config.yaml
n_layer: 21
head_dim: 32
activation: "swiglu"
norm: "rmsnorm"
init_std_qkv: 0.0326
init_std_up: 0.0326
seq_len: 2048
Each number is 200 + 30 x the weight over its row's rms, rounded and kept within 0 to 999. Layers, rows and columns count from 0. The size before them is the row's rms in percent of the matrix's.

# layer 10 MLP up, 1024x384, rms 0.124, rows 207-231, columns 0-95
097,195,193,188,167,197,155,231,144,181,170,236,193,193,215,191,214,187,214,178,199,165,167,160,238,187,212,253,220,196,236,215,174,183,204,218,217,194,204,286,217,218,212,209,197,248,191,218,186,162,242,190,196,202,217,230,158,237,211,196,174,264,127,204,239,172,252,194,192,207,184,180,269,195,184,166,211,199,205,191,198,166,204,228,147,156,206,133,181,252,193,227,167,204,141,237,174
103,228,198,214,187,199,156,182,210,179,227,228,202,152,254,176,214,228,147,205,137,148,205,206,234,243,160,188,191,207,205,237,168,181,226,185,187,215,164,176,210,221,203,192,192,169,198,243,186,211,207,238,199,228,166,224,225,224,287,222,202,266,212,186,222,207,200,121,184,194,220,212,218,263,246,260,154,209,198,228,271,244,166,166,200,212,207,208,176,221,196,222,197,177,235,210,249
107,254,170,204,173,198,207,224,170,178,203,213,208,198,247,168,167,225,189,241,271,210,191,171,200,223,157,216,232,193,203,167,231,239,184,186,176,202,192,173,192,172,249,221,215,212,189,211,224,196,179,164,191,170,140,225,203,199,186,240,202,227,157,139,227,162,219,198,234,196,164,268,149,259,208,181,209,195,221,223,166,137,174,137,214,231,187,198,175,175,205,182,196,177,259,183,217
106,206,202,198,172,155,200,193,228,196,169,214,187,181,146,184,240,254,208,188,164,134,225,177,232,246,226,194,234,164,141,222,222,222,174,217,148,203,210,189,197,224,225,194,182,206,214,215,154,198,200,194,235,199,219,220,207,204,188,120,182,148,212,205,209,159,148,243,213,182,235,215,219,212,208,195,130,199,214,232,189,234,203,236,247,191,187,197,196,193,225,223,187,222,217,164,286
104,160,211,213,275,221,228,248,218,192,165,191,205,236,173,165,245,174,224,214,247,211,255,215,231,208,243,195,205,196,202,176,155,241,204,186,232,262,176,189,211,178,286,200,255,177,213,236,188,180,246,214,157,258,213,165,195,231,217,192,176,189,228,147,198,187,175,213,201,161,154,238,187,186,214,234,227,201,250,169,165,210,213,206,229,240,220,180,215,197,232,212,203,250,199,273,178
102,197,251,174,230,218,211,183,218,198,152,171,227,173,221,189,160,202,206,200,206,208,192,210,225,187,179,145,158,188,204,210,231,198,184,187,215,224,147,244,235,202,152,204,205,155,200,231,164,196,206,199,175,262,200,192,194,250,157,183,177,205,179,236,192,184,186,185,169,216,195,212,193,205,172,160,220,229,201,229,218,159,189,191,194,195,194,219,211,180,202,171,171,192,201,176,254
098,177,197,234,206,184,207,221,139,230,211,215,172,265,235,216,182,209,206,170,236,217,195,196,259,218,256,218,164,195,238,190,184,207,227,165,134,184,201,163,163,242,165,209,192,237,235,165,231,165,168,163,235,189,216,137,204,226,256,213,188,194,214,214,209,201,197,210,199,186,156,238,211,245,149,193,176,178,224,239,155,147,171,184,185,177,188,255,212,190,239,193,170,181,223,186,229
113,133,233,195,205,217,243,198,210,227,186,204,206,195,187,186,226,236,220,159,202,239,219,165,179,210,203,266,135,186,208,183,178,220,207,186,159,205,211,181,228,183,236,207,248,176,235,207,218,190,199,219,200,186,224,245,254,188,150,237,158,199,214,175,229,146,239,175,207,184,116,250,101,201,209,207,209,183,213,138,282,208,222,210,209,176,226,218,201,223,211,126,220,197,200,173,199
108,200,267,200,180,171,202,201,230,204,210,180,222,172,222,196,180,215,205,206,237,168,154,151,227,195,224,216,98,188,159,206,216,217,180,176,168,188,216,190,206,170,188,234,168,202,195,146,163,169,189,161,219,189,225,259,248,180,202,161,224,207,261,225,189,176,292,199,175,196,154,226,183,203,220,210,227,196,212,171,216,226,174,225,154,167,188,214,198,194,209,217,158,243,229,211,179
112,239,250,212,186,195,171,227,150,229,197,220,194,163,211,199,256,145,181,190,236,190,201,219,188,202,180,196,215,197,208,195,239,171,189,193,215,215,199,245,224,227,215,221,198,199,196,182,178,175,173,163,189,209,192,199,117,252,178,187,243,190,223,172,255,207,217,190,229,215,206,207,213,188,173,239,167,203,189,191,159,255,143,253,227,172,252,234,181,191,207,228,163,211,231,212,210
105,253,178,209,183,160,192,211,205,221,196,221,198,197,188,248,187,215,206,170,179,86,204,212,203,184,231,208,258,193,213,187,226,228,195,178,214,224,236,141,200,223,258,173,217,181,254,178,228,148,200,188,157,166,205,174,248,181,158,224,190,196,118,163,168,187,161,201,206,207,202,224,139,215,191,199,131,171,182,126,192,182,142,173,166,200,199,224,221,166,196,195,218,267,189,178,197
111,234,215,222,222,306,237,185,190,206,219,204,220,160,186,182,171,232,189,214,262,202,208,288,173,189,169,226,220,215,273,182,179,162,165,222,208,191,173,188,195,155,153,185,227,191,227,157,223,205,236,184,177,207,188,190,156,211,169,206,153,243,222,195,227,217,191,192,159,187,122,165,189,220,194,244,194,186,125,209,171,175,183,184,133,200,213,223,192,213,190,301,223,244,265,146,177
113,156,226,255,199,202,210,220,188,273,223,243,197,186,176,221,250,237,168,213,191,223,219,184,162,207,246,181,244,208,203,209,212,221,188,159,241,225,157,185,211,235,193,161,255,199,239,192,201,164,177,172,183,162,150,203,198,213,200,192,206,241,208,231,210,259,184,188,241,181,226,201,224,172,204,212,217,159,198,245,205,242,164,187,215,211,212,219,198,213,193,209,213,218,220,221,245
099,171,152,247,203,219,175,195,200,233,181,183,185,123,229,160,184,149,220,172,261,226,200,203,197,227,212,183,210,195,178,222,175,211,193,258,227,258,185,171,161,204,176,184,218,167,190,202,154,233,165,178,161,212,208,175,181,221,208,177,211,210,234,235,234,175,134,228,209,241,213,207,240,234,197,216,186,123,193,205,219,229,112,245,224,185,166,174,216,149,167,244,214,251,190,233,185
101,214,202,204,234,184,178,171,186,137,221,174,223,186,202,191,241,209,190,177,176,171,169,161,222,190,206,157,218,202,223,156,174,244,198,169,199,263,206,154,120,218,186,190,143,202,142,194,171,211,201,157,237,213,230,160,204,148,162,216,230,249,175,194,213,196,148,182,190,229,200,198,218,218,148,167,205,140,230,202,177,262,212,152,208,199,170,202,260,167,177,207,178,177,214,190,191
095,148,190,220,235,181,197,139,207,252,202,240,157,174,214,179,224,223,159,198,214,221,189,212,254,194,247,176,219,232,211,201,196,223,210,208,231,188,134,181,138,161,212,176,181,175,166,214,194,273,208,207,178,211,197,237,227,272,170,210,197,198,236,203,191,231,199,160,187,256,220,184,186,228,167,228,173,174,200,237,199,199,197,205,195,223,251,205,207,207,217,175,240,182,186,238,205
095,220,249,183,229,161,211,211,189,167,199,230,195,192,232,208,199,179,149,179,218,227,239,173,177,190,204,201,195,233,190,203,203,205,222,155,197,232,209,215,221,237,229,209,220,219,175,215,156,190,276,183,195,216,210,151,172,189,238,219,214,205,200,228,216,159,229,224,166,148,230,260,146,189,189,174,254,160,239,174,217,188,250,214,179,199,169,225,188,185,208,202,186,188,206,198,253
094,208,273,173,157,237,223,183,201,245,198,201,229,192,212,189,201,230,202,186,197,245,281,186,164,189,191,186,230,210,191,227,222,191,148,227,165,144,199,197,209,191,208,161,221,194,217,209,201,201,228,214,134,204,257,215,202,134,185,243,235,210,204,189,244,242,193,221,186,167,207,200,239,182,234,206,227,189,217,227,204,185,197,195,195,216,186,215,259,205,220,152,128,238,150,215,147
096,246,191,281,212,208,134,214,197,195,218,270,214,178,265,215,197,176,248,214,229,227,160,185,201,217,207,239,154,207,214,184,221,122,211,234,211,194,186,172,230,220,212,224,193,230,208,266,226,215,198,132,214,172,158,213,195,258,204,224,209,197,185,166,180,222,175,205,219,257,198,199,193,204,182,177,213,189,165,184,221,234,255,190,241,213,197,232,212,179,203,155,207,213,184,193,204
106,221,180,161,194,195,212,174,191,165,219,158,178,217,178,161,157,178,177,174,170,203,185,190,274,117,227,189,184,229,213,235,212,172,195,179,269,174,185,202,202,145,178,199,178,189,175,202,190,244,204,177,154,206,200,213,178,198,244,192,251,202,156,167,174,184,180,240,207,180,184,249,226,182,142,180,145,192,188,191,146,211,132,185,181,178,195,193,166,213,204,229,168,260,176,227,190
106,173,190,184,208,227,180,209,196,178,242,213,208,217,219,158,178,141,220,176,221,242,240,170,195,178,175,250,166,206,243,157,199,187,163,198,197,152,241,191,163,235,156,229,130,196,240,160,245,166,174,186,175,187,178,208,277,203,205,197,170,165,185,146,155,172,198,227,213,199,153,211,182,169,190,227,184,166,153,198,177,177,205,173,226,229,144,203,232,203,179,181,169,174,218,227,228
095,277,164,206,232,204,231,154,203,148,191,241,220,214,156,181,237,148,209,145,215,260,138,145,205,227,231,269,261,184,190,229,231,237,190,168,220,229,185,204,215,209,156,220,194,195,238,257,233,186,227,190,180,198,229,223,198,237,265,265,195,176,185,257,208,229,227,188,200,214,231,195,205,228,262,225,177,155,195,159,270,201,199,237,161,195,218,232,218,220,190,229,200,185,200,245,211
091,233,201,155,162,183,216,181,129,162,206,211,197,175,202,179,208,185,182,209,161,205,202,154,202,238,142,247,187,155,151,236,134,197,180,203,205,195,228,239,155,229,213,156,194,195,191,189,222,187,226,254,143,195,212,177,173,214,179,174,210,215,273,216,186,173,253,198,213,241,192,157,160,221,246,172,248,128,149,254,196,188,232,176,138,196,222,217,243,221,201,137,206,147,219,175,232
106,204,192,220,213,210,228,184,279,211,192,159,176,203,209,186,204,229,231,213,158,171,207,219,207,167,159,141,192,151,221,165,211,211,202,182,205,240,244,210,159,195,187,184,234,158,173,193,196,148,203,218,247,215,167,270,259,199,213,214,190,175,197,220,185,225,170,190,219,173,188,156,233,225,216,152,176,198,202,228,158,184,204,254,178,200,234,191,208,233,211,191,170,231,215,210,214
099,187,187,181,216,222,200,281,212,219,239,180,197,182,217,210,227,140,223,205,151,204,222,255,187,237,195,252,259,178,253,199,209,234,228,190,190,228,226,190,234,208,254,236,167,161,206,175,191,149,170,216,236,189,160,223,180,229,222,249,180,230,210,191,248,191,230,196,193,176,208,194,142,200,209,222,189,189,186,193,181,204,254,244,154,176,176,179,197,138,158,144,219,171,231,135,151
# layer 10 MLP down (transposed), 1024x384, rms 0.181, rows 207-230, columns 0-95
096,205,242,210,248,187,183,125,189,211,268,262,243,147,191,262,192,218,199,192,211,191,160,195,198,145,171,158,241,208,204,256,256,223,243,198,195,215,170,265,230,167,161,164,141,221,199,209,222,173,194,149,256,152,217,208,192,218,215,170,153,222,212,171,214,259,224,193,168,197,192,198,199,213,187,172,173,210,251,202,210,256,196,213,242,178,187,193,217,179,187,225,190,223,218,219,205
101,230,202,187,225,218,195,177,272,222,236,246,196,182,186,142,217,214,204,204,167,183,179,179,227,221,148,205,186,196,182,195,172,194,167,205,212,178,177,185,216,221,199,185,158,146,193,250,204,210,177,179,207,212,245,147,208,223,186,219,178,277,216,238,229,212,199,186,228,192,200,183,190,201,240,185,180,228,210,204,211,245,149,246,200,205,216,238,203,187,183,202,243,148,231,233,200
104,179,219,189,210,200,142,212,193,215,194,222,166,174,195,213,222,175,197,227,202,210,233,151,199,224,184,201,233,248,252,201,182,208,215,164,203,211,182,234,276,165,194,237,234,199,207,232,260,179,190,209,187,201,158,217,191,228,167,256,200,237,227,223,134,205,183,214,194,236,119,174,146,218,214,235,152,124,196,207,204,208,144,222,206,196,216,215,168,191,164,198,186,229,256,191,197
106,169,203,168,193,169,181,250,240,165,200,202,220,222,180,213,174,225,243,242,211,205,174,149,215,255,181,174,193,182,168,210,161,242,209,162,161,237,206,179,199,221,200,210,219,240,141,211,233,173,224,252,219,195,235,156,225,208,148,180,231,239,224,242,284,182,208,167,160,177,223,210,239,230,182,278,200,208,196,224,221,181,200,205,218,250,204,205,180,237,187,211,168,233,165,193,190
102,181,234,189,167,233,258,247,197,204,209,232,192,225,150,220,182,258,212,162,196,236,217,166,249,202,241,173,163,176,265,209,171,255,208,229,248,204,161,222,160,148,224,196,222,188,269,157,211,181,217,243,226,182,271,188,203,216,207,176,194,199,208,206,228,181,170,218,218,239,198,226,182,182,236,214,222,183,165,202,190,148,212,184,172,221,159,169,138,199,211,186,233,205,207,192,208
097,169,165,257,217,155,165,208,160,131,277,195,173,211,197,185,216,172,204,237,261,165,160,161,186,256,155,157,209,215,202,215,230,192,154,207,223,176,248,212,157,191,198,224,193,235,237,172,185,214,200,201,210,163,169,177,227,168,200,150,165,162,149,213,241,188,161,202,167,170,234,236,211,253,210,208,204,201,190,173,184,180,185,170,150,183,192,241,196,191,171,208,215,213,178,162,172
100,184,229,174,270,152,208,241,189,203,194,195,169,222,240,156,187,210,172,187,246,199,248,221,193,243,174,206,157,210,226,213,207,237,209,137,244,219,171,222,226,196,206,206,199,190,178,222,272,212,211,216,258,231,197,200,177,156,209,185,201,181,209,194,242,226,214,165,209,202,145,219,234,197,198,160,209,227,261,213,115,171,261,176,190,216,200,148,215,250,217,184,209,217,291,168,215
106,154,211,204,222,180,180,229,204,219,167,226,202,197,205,120,196,220,224,273,154,214,225,211,119,260,208,164,202,200,220,161,219,220,169,223,195,181,196,204,185,182,227,242,206,233,209,197,209,170,159,186,202,192,209,188,199,151,150,194,189,220,196,210,237,250,203,260,225,203,224,193,151,193,226,229,177,181,187,196,220,188,228,178,154,217,200,202,176,230,119,204,218,226,213,165,133
110,179,211,200,225,202,216,213,209,174,225,245,179,217,164,174,169,181,197,195,224,180,204,270,218,171,195,158,151,224,213,224,186,202,190,166,204,162,182,214,139,210,187,160,191,165,231,207,184,157,185,168,191,148,228,205,223,174,221,146,257,197,225,217,217,162,242,167,225,179,164,165,178,219,216,186,237,221,207,151,191,202,232,226,206,267,185,174,154,182,242,218,230,217,198,234,174
109,192,196,192,152,230,142,205,185,158,244,158,237,181,189,184,231,209,151,191,165,183,221,240,244,176,213,219,239,235,228,193,228,196,238,187,219,193,211,272,216,257,200,159,242,220,194,178,211,151,188,179,236,184,192,203,186,248,199,188,187,139,175,184,239,186,204,196,219,235,142,198,149,210,164,197,194,209,222,232,184,244,205,248,178,208,225,160,185,169,246,218,115,194,194,172,214
103,249,231,166,189,209,207,212,228,234,218,241,234,274,205,202,248,174,157,214,200,174,210,223,188,180,192,211,219,184,214,187,246,225,201,183,203,236,212,206,194,192,224,175,165,143,194,188,195,189,195,173,190,203,172,215,238,232,171,210,229,235,208,200,170,231,159,197,249,243,191,214,216,144,199,230,147,154,223,160,128,206,187,165,244,161,242,170,237,162,168,216,246,186,196,226,253
106,219,290,226,227,234,195,162,234,185,210,185,219,177,161,163,225,176,203,177,212,208,144,185,219,243,197,149,199,212,184,205,218,223,233,233,203,175,202,204,217,155,227,239,200,214,244,200,188,237,201,186,176,264,200,133,211,173,206,175,128,228,224,263,216,177,148,169,228,173,204,212,218,198,236,222,231,172,168,209,173,164,206,175,212,182,208,208,178,161,195,239,202,160,153,176,188
111,235,219,247,183,247,180,190,208,254,213,209,247,235,194,203,174,188,223,232,160,236,191,207,180,225,280,156,234,220,233,275,228,197,185,168,203,200,208,166,246,218,214,184,179,173,226,172,224,185,169,197,207,155,164,222,224,145,216,174,209,151,135,206,200,216,169,211,181,278,188,222,208,203,159,256,180,158,216,222,229,190,223,180,154,180,176,173,185,207,203,168,185,203,207,218,215
098,236,175,247,196,149,194,179,184,224,251,168,238,146,202,205,158,190,206,210,200,204,191,228,100,234,209,215,173,227,242,213,176,161,174,221,207,199,175,172,198,190,167,205,186,194,210,224,173,198,151,243,157,231,243,161,162,210,187,244,244,152,208,181,185,224,189,180,221,221,221,204,186,183,200,218,203,211,167,211,235,235,212,222,259,182,168,210,166,223,188,180,191,163,234,183,252
099,220,235,201,206,239,173,216,170,233,198,260,227,203,200,233,212,155,194,158,235,221,228,192,143,149,197,170,209,237,190,201,232,213,196,213,205,199,207,182,170,137,190,242,209,191,207,189,162,243,228,198,251,235,209,203,221,178,165,201,179,225,173,211,203,196,166,184,148,212,207,206,206,158,165,239,229,212,220,187,208,223,181,228,170,180,159,220,181,181,170,235,201,196,190,204,220
097,209,189,228,223,201,227,190,204,227,235,170,176,181,224,170,180,227,190,271,209,255,208,204,186,195,273,254,158,222,248,243,182,168,212,200,245,192,179,175,231,141,203,119,265,115,206,215,255,192,191,147,218,235,223,155,159,251,173,200,195,215,238,202,183,246,194,183,233,216,231,182,217,186,189,239,193,250,226,199,217,162,216,198,137,220,174,193,236,232,214,192,167,209,244,195,166
096,211,224,199,223,143,272,156,203,166,242,206,225,162,171,174,204,189,203,250,231,199,223,199,200,195,170,175,196,133,223,272,197,231,228,201,169,201,208,226,171,150,210,183,207,176,164,217,178,218,188,228,231,194,217,176,170,171,200,256,190,170,208,167,169,254,244,193,202,173,195,141,231,220,240,242,210,237,175,186,198,169,255,193,257,228,193,225,170,167,193,192,166,171,194,226,217
094,210,207,226,205,207,242,200,214,215,165,166,226,229,185,148,181,160,200,231,176,260,217,209,190,192,176,147,224,250,199,218,195,254,161,226,184,205,228,150,167,179,187,224,216,239,200,235,210,199,245,192,166,161,161,241,217,197,199,204,263,153,236,190,228,207,181,196,237,187,162,145,201,191,188,162,228,213,171,189,227,158,145,161,183,220,235,216,261,214,198,195,229,206,239,190,220
101,271,208,176,217,218,189,137,177,224,230,254,144,261,174,167,190,215,236,161,203,173,231,162,236,125,251,208,189,228,208,157,243,213,181,208,167,187,188,188,229,186,163,155,200,163,184,192,242,238,173,186,198,192,193,206,226,185,197,177,236,169,196,216,202,249,140,209,174,248,216,204,261,160,199,200,185,184,172,141,197,232,217,220,210,210,161,139,232,212,193,199,229,172,255,202,234
106,217,177,185,218,226,259,187,182,177,201,181,185,236,175,225,186,211,209,261,229,162,267,227,249,183,217,232,175,189,204,188,221,213,122,120,209,200,188,219,214,168,235,202,240,188,226,194,220,215,234,208,247,189,177,186,192,228,227,178,192,238,222,236,223,171,177,239,184,242,240,198,235,158,184,159,212,237,164,237,199,189,161,205,209,157,250,181,177,188,239,197,188,198,164,244,226
107,189,201,230,213,269,176,189,213,192,162,228,118,205,223,183,240,179,205,232,142,168,203,265,153,199,179,193,199,193,204,187,194,216,226,150,171,196,184,230,136,213,230,241,208,187,210,202,267,191,182,178,189,227,207,164,226,210,126,171,232,161,170,141,178,129,206,236,215,212,207,195,231,182,214,192,198,210,140,196,194,253,212,185,110,214,186,188,232,173,194,159,236,207,233,226,170
091,157,214,261,204,246,192,199,174,165,227,177,220,235,209,181,209,194,186,199,169,221,139,187,173,225,145,229,176,145,198,216,201,220,206,192,219,193,171,174,210,222,144,153,160,225,231,145,174,177,194,236,166,223,243,226,181,135,163,213,217,184,202,185,166,221,181,217,236,221,263,203,128,219,165,191,225,177,211,183,182,174,227,177,220,242,155,159,188,186,251,176,211,267,240,187,167
091,215,244,186,224,172,222,268,224,167,133,164,129,167,175,196,190,216,169,177,228,195,178,220,229,174,233,195,222,226,166,204,225,179,216,144,237,218,236,217,201,200,283,235,237,257,192,186,207,206,197,225,207,243,141,232,241,215,247,201,155,194,156,207,259,237,231,169,182,150,205,175,245,216,156,226,136,219,209,184,184,228,200,204,199,229,175,225,154,221,188,173,203,240,210,205,207
106,191,185,235,198,240,240,207,260,170,165,248,156,194,230,195,191,201,197,163,194,246,233,241,216,205,206,187,238,216,228,193,129,223,209,188,190,220,179,222,188,238,231,209,227,153,144,181,220,214,185,228,225,197,154,210,162,211,200,206,190,275,218,221,206,195,173,229,206,123,244,202,244,191,229,200,233,233,202,215,219,211,191,204,221,167,190,173,207,220,209,196,224,196,202,176,194
# layer 10 MLP gate, 1024x384, rms 0.123, rows 208-231, columns 0-95
100,210,213,196,157,183,188,187,207,230,172,179,206,202,201,183,218,108,181,190,192,192,196,177,241,169,179,219,161,237,203,165,199,204,148,167,183,205,180,187,225,210,197,241,207,223,216,162,188,164,209,237,140,213,229,113,155,187,166,239,191,231,207,197,268,245,161,192,189,248,211,195,190,208,200,205,238,217,172,202,234,206,155,196,183,151,214,167,196,192,220,196,217,196,224,212,221
111,231,203,187,191,229,233,188,230,168,184,215,204,245,206,159,143,245,203,232,224,171,219,244,252,233,199,191,178,216,172,167,222,200,221,161,249,190,206,280,201,195,258,180,209,197,198,160,226,218,184,213,212,195,182,164,221,188,189,157,206,219,190,147,171,214,218,178,189,222,132,278,158,245,157,226,200,236,223,198,210,249,243,195,191,291,225,214,195,154,165,230,150,214,133,156,130
104,252,222,270,205,171,224,230,189,144,200,199,242,201,233,188,186,195,239,217,178,197,189,185,215,180,213,153,213,145,232,188,154,122,246,186,143,271,182,174,212,211,243,279,241,195,181,250,252,231,134,220,193,222,180,144,113,201,210,188,164,185,225,257,255,190,199,160,150,198,214,177,211,190,134,195,173,179,185,224,204,239,205,163,208,188,201,237,197,218,154,213,256,183,192,213,185
100,234,162,295,124,145,234,200,168,229,287,198,178,175,191,178,224,204,205,232,246,197,179,175,213,215,168,195,156,189,198,245,230,205,166,198,202,216,204,179,202,221,156,222,161,162,151,211,219,197,207,196,159,240,225,238,184,137,247,211,196,257,157,234,185,168,174,231,190,196,173,263,228,206,192,184,186,268,206,225,273,223,168,235,202,205,237,195,184,182,214,198,199,198,145,196,221
103,224,220,150,258,197,212,187,214,215,160,109,217,169,220,199,187,192,188,242,200,222,177,174,253,211,261,152,230,151,185,251,195,168,178,235,241,195,174,227,239,224,215,246,207,196,249,230,126,182,234,176,160,255,205,215,166,169,197,154,250,203,172,199,210,139,180,175,171,215,206,206,152,247,194,173,193,176,207,189,220,216,134,222,225,122,195,185,249,164,192,164,240,174,184,169,231
102,219,225,182,196,207,208,289,184,149,173,257,178,182,151,213,245,182,204,195,234,195,213,174,194,199,187,193,216,241,217,179,246,195,141,206,199,209,207,180,235,196,187,227,212,227,198,193,157,219,226,228,202,179,217,237,219,179,201,160,145,269,220,159,159,276,229,213,224,175,209,222,187,177,211,247,211,190,178,143,210,200,178,146,224,195,155,184,196,172,168,211,227,204,153,196,259
109,157,209,202,226,190,252,220,228,219,115,173,257,189,162,227,196,174,164,218,204,239,209,219,174,183,210,240,189,207,221,200,188,212,253,197,227,176,173,169,264,146,210,187,226,211,246,213,254,200,195,207,185,170,253,224,214,186,192,171,202,162,175,190,189,187,237,202,173,200,185,224,176,166,281,181,154,225,182,165,186,227,178,219,186,172,206,240,155,206,253,235,200,201,133,189,167
107,221,228,163,206,200,181,188,155,239,204,156,244,177,235,193,248,271,197,228,213,198,217,185,208,245,184,146,185,178,165,200,242,200,171,169,217,200,177,155,213,186,168,158,242,208,173,189,190,187,160,213,199,222,183,226,151,219,150,182,237,175,245,239,170,191,253,174,168,207,175,233,139,251,172,246,202,188,174,183,166,217,217,237,179,184,168,186,201,223,270,185,183,181,235,241,170
109,165,221,205,220,212,197,222,174,193,249,139,193,198,171,247,179,184,215,195,207,188,164,192,195,200,223,214,196,187,204,187,214,155,199,212,240,212,117,160,233,216,222,220,218,156,185,188,221,183,211,181,201,217,207,188,211,176,238,161,163,201,178,187,155,220,196,226,210,197,177,190,194,195,186,175,228,211,183,189,239,274,220,201,174,229,170,223,200,270,195,201,130,239,178,231,207
105,220,193,218,163,163,206,203,228,219,190,222,231,188,192,217,197,259,201,160,237,140,175,187,228,179,209,241,282,220,192,181,244,183,208,222,195,224,189,163,257,297,259,175,154,140,201,195,178,225,237,217,159,132,183,193,145,163,155,201,188,216,232,219,174,192,203,244,240,277,205,213,180,137,159,218,180,183,210,155,185,175,189,219,205,180,227,161,217,191,168,218,221,200,176,225,194
109,195,152,247,174,152,156,244,183,191,203,207,238,206,191,242,161,209,171,264,220,180,191,174,242,213,181,191,166,218,188,179,169,204,182,201,171,216,141,179,179,203,236,239,226,204,223,175,204,172,194,192,175,219,147,162,227,239,182,215,182,206,240,186,212,203,176,173,201,168,190,244,193,238,217,189,210,158,195,221,187,250,240,172,247,163,172,170,213,228,211,224,220,186,212,219,207
106,241,210,256,183,177,196,143,144,227,190,254,229,195,267,193,152,202,229,181,232,146,252,215,203,223,190,138,200,203,141,212,177,169,113,190,189,205,180,210,276,261,191,226,191,206,188,231,227,170,181,207,189,206,200,148,228,173,193,197,207,192,208,109,169,139,254,212,223,130,176,181,194,207,234,169,196,188,158,193,221,186,192,206,228,181,248,223,248,159,194,221,168,191,214,137,234
096,188,189,285,191,255,207,194,156,237,217,221,231,194,190,212,194,186,242,203,228,210,148,157,132,239,157,187,200,217,212,203,165,205,192,232,185,217,170,141,202,234,160,198,219,135,175,230,180,257,177,219,203,185,219,200,167,231,212,150,219,175,214,155,179,227,192,214,180,237,233,198,199,228,194,178,197,148,167,212,181,237,201,242,236,160,199,114,192,161,165,163,192,202,199,199,194
097,221,187,218,213,205,262,176,187,192,166,171,206,201,191,189,194,224,127,203,218,269,234,180,186,224,185,200,207,240,231,198,119,243,267,219,153,176,180,204,206,249,187,190,190,204,196,203,166,195,184,169,212,148,190,237,172,262,208,220,213,256,215,202,165,147,212,186,148,168,197,276,203,203,171,233,197,196,281,220,208,198,200,218,225,214,230,192,173,176,203,180,196,190,203,159,149
091,195,256,171,177,206,162,179,184,211,227,159,247,194,208,203,237,218,248,195,176,277,232,189,227,183,171,175,236,199,121,185,193,189,173,260,198,156,192,204,241,192,229,207,172,231,194,147,149,157,208,275,181,222,239,172,178,172,175,270,222,185,213,202,226,163,193,243,194,162,191,190,197,161,224,203,170,164,221,207,221,225,174,175,206,140,201,166,221,150,188,266,188,227,164,158,216
099,183,238,230,165,194,226,218,183,160,215,193,220,177,233,210,207,200,216,166,202,207,222,230,199,215,215,192,132,224,191,215,237,222,204,162,168,235,246,206,227,193,205,204,180,226,148,224,182,184,202,251,223,218,227,156,193,214,172,188,237,167,260,219,201,225,188,165,202,158,155,244,168,188,223,222,201,204,219,247,211,189,224,168,213,217,200,206,217,197,216,207,208,198,164,195,136
095,166,244,192,179,209,167,205,203,213,161,177,205,202,249,200,225,189,220,194,177,229,208,186,190,189,163,232,206,208,183,182,211,221,149,229,217,205,245,202,226,184,215,182,254,170,188,190,180,192,199,137,182,176,198,183,227,135,257,183,223,201,225,222,256,214,190,170,205,139,223,204,169,168,238,180,231,150,180,212,232,204,189,168,189,173,177,151,242,206,190,206,180,183,165,247,154
099,220,210,215,180,153,263,189,204,230,220,193,216,205,201,201,193,191,219,182,222,175,152,177,188,181,192,242,165,220,224,181,190,139,188,268,202,286,167,225,260,163,189,240,193,193,196,220,174,193,197,203,201,160,242,128,257,215,210,150,226,180,240,181,220,183,189,230,169,208,159,203,192,241,211,231,195,223,247,252,230,197,209,233,170,115,213,232,199,176,195,174,161,238,155,137,255
106,181,194,207,214,236,250,221,172,198,226,220,219,156,234,191,214,228,239,160,221,184,197,243,163,210,175,247,190,198,219,168,213,210,192,165,211,206,185,198,232,167,186,177,218,175,211,194,225,204,239,154,235,180,111,216,206,230,217,227,168,207,191,227,204,187,212,213,179,195,230,186,224,124,179,201,235,269,244,220,225,269,197,221,216,201,236,158,160,211,155,170,188,176,168,199,183
109,217,143,187,168,198,258,185,221,217,179,160,251,161,223,202,222,180,187,194,194,121,184,139,232,161,227,133,256,223,201,182,138,180,194,236,195,158,177,193,151,274,201,204,208,209,142,243,229,223,244,247,210,212,208,216,197,194,264,180,248,230,135,226,200,203,235,221,226,220,215,236,142,224,179,207,208,213,248,210,195,199,199,215,231,161,194,216,210,237,154,182,204,174,176,192,212
092,194,181,173,220,177,254,235,194,169,218,244,195,210,166,210,178,247,169,183,131,232,155,224,207,250,143,240,201,219,201,209,245,196,217,175,216,174,192,128,174,223,194,198,203,196,227,189,232,232,164,210,230,196,240,162,255,183,210,203,161,257,228,188,200,271,225,204,224,243,255,207,157,210,184,203,219,179,177,182,189,249,206,205,166,162,223,180,150,131,198,185,192,228,199,199,207
088,221,171,196,181,246,189,167,194,212,191,210,190,195,235,226,220,201,237,185,175,217,243,217,208,235,225,178,226,243,220,217,229,207,211,232,195,189,183,190,226,220,240,199,170,204,166,178,169,171,149,187,187,194,258,171,250,219,234,286,165,224,184,176,219,196,162,206,185,186,130,266,169,245,205,231,197,216,206,186,168,190,197,183,205,216,155,194,139,220,221,175,218,218,230,161,144
106,242,195,222,276,166,156,157,211,243,164,236,188,191,156,205,210,142,167,216,219,214,173,243,201,248,189,183,237,234,225,202,221,154,242,195,126,250,166,161,191,266,222,212,193,204,199,190,195,224,159,198,234,191,162,183,169,228,205,143,221,205,205,181,175,175,174,171,179,164,233,196,193,254,224,239,190,210,179,191,225,248,264,219,196,184,222,211,185,188,262,236,199,238,234,196,169
099,220,228,212,185,209,208,220,230,181,181,221,257,191,218,227,199,179,187,213,174,269,204,184,191,200,228,171,180,218,198,176,162,165,221,165,207,234,192,140,226,230,211,164,196,207,202,298,125,193,213,223,188,191,171,226,167,243,183,227,218,209,242,181,230,211,190,152,144,204,169,212,225,216,186,142,141,206,158,196,263,125,184,190,169,216,222,243,132,151,180,194,219,191,160,184,180